Weights of a small GPT-style language model, trained from scratch on English Wikipedia.
Training: a variant of Adam for these matrices, 619M tokens.
Each number is 128 + 24 x the weight over the matrix's rms, rounded and kept within 0 to 255. Layers, rows and columns count from 0. Numbers have three digits each.

# up: layer 4 MLP up, 2560x640, rms 0.0262, rows 327-373, columns 448-511
# down: layer 4 MLP down (transposed), 2560x640, rms 0.0171, rows 327-372, columns 448-511
up327:125122169119146150128185116102130114156154128136111074093098186079152136174113100083162157149182102155138129084142156113134192148076151132148157145057178032170112126138098106098137169115105155
down327:114150108125157128075062089140090123083142125118184096105166111127034120144127190206158136052217162151083137193132174147154150088130055208163113079164111128103154123139121181144063144131082163
up328:112146106170131154118133086094121117132145145121099111125146088128123137091098136102149147117146126091145122138120162133103103165145138089108137094131104145124111135171139121138147117153131102
down328:162125102098099137112113133142120132124068147119143167097117146150149144145147122139105123148145136163099165147125158127143163122135129109143128156139165174105133172143100143138093161118132117
up329:175121091120111127137157087119117109127175087134150131126145112128121130095107150137102084114128098112130154166162102096089142112162111135122140128097107124135093142141119134124155146143145089
down329:117124120121104120117143147125119144099132146107095114127145086139132162123110136156140138122139157142136124136150123112110101145075134122106136127094122137123136143143123113091123115161169120
up330:174115126090163143145123111069140128094186113090097131118142113135167103115117138081160175163108151151118162167130146115165182120145150101098113126135142058128145103152138124183120166128138132
down330:144128087139125125164134155162101138108135129151147152109133159183126104080152087105105036100132188088168122143164118129146126127102081119134145178130125099123132143164101144115116100117126162
up331:127143125146116111165142138158074152148103123143092157121093163110161088139157121149137139130114105142145158126124130119129167089141091141115098083155123115101107148100135156096111120137098117
down331:126151168101159116142114135152145093176160109176102156078148141117156160117104120137081098157132170143125153128120124104103124130147097112147160129133101107124122128148154148132112121115116116
up332:123132134092169147131150177150136126118115145088139165179090099102134118161096100116114160176131126164150157105120150114118143112160185102165106122087144095148117095121149093124166134165095133
down332:137152102123084115122179120053138178107213095161136137096152109147077128118184141109152094135089093099142107166135103143197141088147132116022163163108138064129125162105131088118148117081143118
up333:115147144099126135161138134151103087107170115083136167189116118149139086161139174149150131087107104143101126175100146136131135158176101101113105125128110170107109100112127090107097096135098084
down333:152130157156148122113106171166138139142164161144115098134096110109110135084118148128105119136141115185143112127123158120097097154063143168196142143111126111152112140160121153117136119127104147
up334:128143112152109124141144119136114089137135096164133063113144146152181140101127088139130090134124115092151138117146171104116153088103105154140107133072126133101130120167127106155088158126128102
down334:092103117054116131128127136128146118111100116107117110186135176142140179135039113139089130106136112125110150144149106144105106113168127104103129165124147129089140118107096158114112132065122086
up335:128144166120142103102146131067107156171103131116144102174119133123137152154146137107108103128116131117146103110150146105157132158167116125099154167176122151144098166140137106107157118130143146
down335:115147100120111135125103107150163095120086116138111124092112110145127077120091141144150160206163108128086131131137107140128140128112097124122133113122118100110134076137108114162128152135133124
up336:146158101151159164118169168110132111142115129137149127114129091169147120155121138190128115104120113127118125151081156168127144142122151152134135118151129097127159089185118079117130141136115132
down336:130108099159078122103122074133091174162102152150135135087117169150106122102183122092128073155161182218106118078105123150196078146178097136155145115113126144125105129157142108144223105098195148
up337:124165154114159170130125131117145119113163112117182101120122185086140119128150120077127162148119143091092152166166118102157132128116109137172135132118103146132146096167129127130155101129082143
down337:128128142163134123166118165098165122132077136117120154174127117196124151192130060129121121102142156052176110131081135136135158172134159127108104169109109147112133124100137161141125189124126131
up338:146104078114130131106146156140158084145148126082106107109139144111155114106175088123144139133103131123142142124177133112163103119108167123128106142123158129132150103150104088153166160128106145
down338:126118095154139152090128131145094147127084135112177114117117106123163080120076145142107136178180126137136130147166105119124145172161106148130122146138133192106125141166115149095106104112158098
up339:120157154102098127157119150142112119097104132084154126159140113098163154137098150134106168098124114119132110089107157155119127091144118138119142073118156131131099135135146133099130146096114114
down339:134145117138146137109151163105104163130151126160133123128108148140127138125131143104171138152140184157135115153122125122141111168084153104081149141142129132148126090133143130118114140119139110
up340:174141162161059120124187093179123123161163119095127134169117127118102095128131114127154135138159129108107095098172153158096122108145129102089080093157146157140120088136119111083122155104169139
down340:146145105103165133124071135109112103080128159128143115117173136104138158098134137136150084145118175136126183104148163139128140114102127141170105113096116126106154164131125141156128098084115112
up341:171132131080119152113185148103092145157139111099126073149183171080106089153113117156199125093116112153095158135100150121110147105146085118115145140161175104113099106113088146146152129115118132
down341:103114198179180111110176115116113146139136139130108117138144088140138110117084151142118148144159106131175113164146127100181109113122105108130139157119158138070134114095151077120095101127132132
up342:098113085124152130142119124160147167134131142113105109110151141152146138129157140144110142109102093123130137124090140123123140123094120065131111142143137143142146128137130142091176159138098091
down342:135108135097135126115112137104133146119124139116118161154116107125123129143103151125106136123128144129110129119144131133149092123134110201161118160147077122117118092134085110123080117139133135
up343:171144129090131110157068155114113141075123148117163131141139183109083173121095136093137134097097084142151116094134128144080089102112176143143139154163098103142130141114152116099126083127083094
down343:100125178159122130118112133144169106183147103118097139129110121149169124126147150137074105167182191134084139128090125132164109115114069119166135086118126143121123127109084126166137169153123134
up344:127170113106104155118130162150080143139101130139147138152102154127078111181115114132148108116121150160089130148143139141125167127110098086136126112174161112132119098132128165119104111098177094
down344:132099050124114156102131112097141097158119136172101144141176105116149137104166163152104136123171136093123089160122126109146152147098140143102130149134134128140157116152144108112123122075096135
up345:147098169151066151182131117163135089065146133129121128143154124137166113098126126128092082127157125112147118137150157161121176113163128118109149151127081145113151149173112097119102130141129140
down345:108116105151162135161123149080128094041122120141128116134174172147113147119095124142158140159117111113074150138133144140144131131134138130109138104134103147053163112087079141140132108128069145
up346:118106133120095122110138108154153121110162133098102109128145091152159117119092155115173159092164132113139142107142128101130115110142147106139127106123155177144112122175116117136150110127154090
down346:133128133127120127095128134137116128129135121139149117123138121110133121146160124142135087140150160096130129137136130126112120124137119120126152115140102147125125147113110140111104111117116132
up347:135169159159132135156128129130135120135152115103143103116099092162172136166135092117107146125112124143090141160146150113096130106130128131162147093149139150108089121133085104134157153120171128
down347:139099084068189118121115154086126148105075117119182127054142148086165142167151109086178089154118143124106117176109122165182121157210133142146170113160159158126116118158159146133136172115122145
up348:106111147094154112142159118111102150093148117143126123164152083124152081089099136152111161130106165125136137123161139160147152106146142111091140154161097118126136135112146149157118149161117167
down348:120112108129125135130124112114177123137129136139138150103116158194088161125161099108149076138158091165102127150134116100106092153109095140158104119116114131134127113162130152127114113120141127
up349:102151098150120133100114137111119148103108119109097113097126142125088117161141169129162152142120135112091134084080140142095166083147120138181116122155143131140136118119134100128142144160101130
down349:121139176122111127135148130109121118110125136138118106102109122095163129048104075133143119120112113134146159187143145107080099160126107101079113110106121134117119133139129141093136128125170122
up350:163114095126116124096123145083132056128157120139147133138119149104180111157139133114098140138148165152118165146080145164120179125127117148153127123138172104135153141126101080116120162153118165
down350:131153126172106145133090122158104104128097087145149086135090068109182099138111121122134067067144109124149148154142148092181127154126135182161145124150123202114141121147120153140124117079121137
up351:129109118128132113161134113119117136157157145132147125143127113111145115136069087135139140141110158186147107132121125132181173147136149074149169152131164125088115128103137090110116127164126158
down351:115146148123148151076066111102178117080134119121113122077175116184093132114138144117100095154165138093118125116182156143155094083106103134101129165110095078135127134142076160155149137123117126
up352:140153092108111111130149103140125114129126140128141130120125176135108112112131091104143114146097143118108132160138124139154188106157105116100113117112111117106123131135094149122150168147162121
down352:106125117134101139138104117101131149119120123120137139118129096160110098104094138125099108122131127119147127132131123143136136165069167126148116142090085119141110177132135121124153095100140130
up353:156117157110137172166136152171109117141132093149132131095129092109135118123151109120159078095160164161106159144106125124158174147153090121145136106080135091119103103163100153113129119109097113
down353:092151093141124139107165143130076140136128128139089130129110132121125099113116117110146121134108088147125123114123105112096078173154155142125167146140120122137112115116130097143103141134137121
up354:163134142131126108118094147155110088148132131121149134115122145081139138152097111111175134132178130106081118135176128170121150097155139110139118154143155132115125127105104137174171156135092117
down354:139139138114168146120146152132143147097115097153142140084131127127111113104122124126091164123082103147158143109098106137138173104151124110121128142126130119145148141091118151139117145110118131
up355:149126120119131101131103115119106101127130108176097084106141140113155137158143146119147156141159110163153141150134153115115137151152096153135142129127131138111120132146131143158164146111140140
down355:123117168121100106122139134123100147155123132103131171148141106104143115100113165106134116121111113117145160151125129114127143140155120147148135106157136104149113128121141111077153099151115129
up356:168143120088127122165172168123122155095137147150145129150111113164126099125163115120151089161097112154162141143144138120138125132154100069110097135136090121133143096145113111115154138123099157
down356:118118164154120133050139084107087123151104131126103106117123116133132152183090140133118157094099140158115137147118154129141133134103160132131126122167158134116126143143105152116083140160114106
up357:155140109147092109156138123146112106137124124134133114146140122127135107132110106156122133139172093092128110144123136140105125122119145117139132095153093143156142120136098146100129128116097146
down357:140124159134121120122115119108120110161081109129102117090110118154114135145107105124157164175158108090122126152157123116146140085115151137088165081121182118129137170111128127158094138116131142
up358:123146125089122111141163146101070119178150149088166113112081121143154123135109098156136106175179103130045129154185150129117137171185120169097165050169115178112101118098109103087136140159139107
down358:141147086146156144169143160136114115205092096085145109124100164123161124166144149137151173157145143141097125118153105186096138135137096157090125098157163115174099143103102132193123158166153121
up359:138147101097159149144147137112148114140112120119096121134124076121125108116146167102124103149126148136107134111111122145137098153116142124125160148162112163157102117144095164153126144137117141
down359:098126156134089092097131099128107099130129132125116105085114131136127155145133111167151171072109075110113114122153111108159138141124149106140117137092118113113139155108151123108102117111125096
up360:165114166108122101166124151102121114090109109131122116117115118157152048105155158108139092134133166111149167126149123159117151110118113154124141141136102119176139139154132139174147156097157104
down360:130126122143125156146144122115138155112135100140135139113124127117129136136147124123150132174097127150113141137128137107130120090144173132153124122161170124122113130146154129128118138135136136
up361:146130101110102157127141145091093114122138124169139127089101107106148114101130170116165129119112109165138137100129121097149142129156118150148095106118119143158080127139110087131163129112135127
down361:139120143105139111124112150126117132126122125109122168147163119122139130134136101126095134115121108103120117133127112077113109130135132195150154126149142091154132134125134134112144115129127129
up362:173102129075155128094150136079136120126137134101125121184121151129122114114169108093171167126166086125110153099124150192168161154106113069092110155129095132103111160130115115151180170165144113
down362:084132133128121127140119109147129112122112131100134137165130101153136110147105132111127138141129162091126095130180092105140143132138150158092136119121154146132137069138088151096121138110111107
up363:134149146112111180163096108107117138105140086114165116143084145129184118136112154140166153082131157115081118097124167159129156095151134116145126126160162173142102149112073137117107145121130097
down363:134142127140125166118161162113150143121123140146173106124117129113081120129087134145085087151133078129117153125110154116171132107141125140116125161088111130123120157152150120137083165126153125
up364:132119116124126126127121110136153099104101133113118128125137142131100127136111130121123113149144160108098160088118092143157115087095122147175160125168146106143139104134137140160141099124168152
down364:139139165117103145132119165151109122142104133116135123140097156089103132072111135107169113108101072142147128093126153106067150140142143091120098141111157093145124117150122107159113156122142133
up365:127156148172097142109164098161089170104115134129087122092100165159138134141097118159136169136107126107106120119151105153130148112150128122118124112148136117132109129140129154154165112098108132
down365:136156106143077135120140154114117130124135130117110143124167104117095106125160146121108110124103126126122130164122144154123068138109173100077145151100171166143114125112145139138105165103154135
up366:143106130167125154106096137150093106103140148148166122114147138170146137112091154162182102124128098114102145147106107160116109118128129148115132107104124136105133131107151125132123136095123115
down366:159144136079105137129130125122111125126178133136125105099146120104154089093144100094136120128126134132153156085182130113115126105150087120153091155115124131114110138146130125119132128146110136
up367:142120132155097117132112166125100125126140056145152110163125110121175123169114089147143160102118151128089102090138109141134188126148141122143111087152129118102126084125081136146136150138141105
down367:129129135143165112134128155115177075095138130143149154093109126110117160096109162106136105147127157134091130111107136126151142142120166115099130167118079143112125110122155164133156150092098093
up368:187106110116160163151130160121130151091135145077097097136129123110120109134153117114121119140136140151118171151093156130153131124149164098076128109084125082132143162152086087151156175134111151
down368:156127121120131133109071135125165129122094103134100087141154135083125154114115105103080109137162133056187122150147113114141126157094153092094135144092157194096145103156135160129077092130080094
up369:149117100166113122112145133154135144119115091115124137095104145119089072164142161156144130128097114143137100121145115173167138136072123171162099146151177104156115166128168101116128098098118156
down369:110098162107112119137116142168109125109139155108136095131114146129174140087113072092097148082102106145098132125109143109104107135154129109072098108121142143116120116099080135086144163096157087
up370:142186113161134176141118116095155078144129129126147138148098124101125111132155155136113131107124177106092122138128118124169150095130122138139099160116155115146096105112130104149128177110132099
down370:154132126131110152135139104124108110104109139082144116128128144132132140121071144157113136117132098135132123137112118114116100163124105156129155143077097151160143135156133159121134099106133120
up371:200152137107093115118212110125147107074134097092137124085090162123138088133123096111145153116206152117111163146163080136103168147087109110142140118109073116128139106094079110116064177078087113
down371:144120094128119125094183140157105128155128160147147096052154155107170161052158123090127087142067095094151101101104166084170058076125228140093150167115091140184128088130163116104112068147192101
up372:131132089084117147157115119101125133109119104122125052145114115122138150164161123105163166100143166120074121137105113139147163142126114116095169092112116075106124103133088108091135164109146156
down372:182135138119147164105148152145134164097120121139092145123152169091136071063091187101139124133131115099168128110188120171151107081119128160095192109125119109087141179175125109172163129159125104
up373:132162120157101142129118158145112092110151093109147112112127143122082132140127110124108106138116126110137106091092135121112134101162141137146115110101155118161154157157152116113102168165111125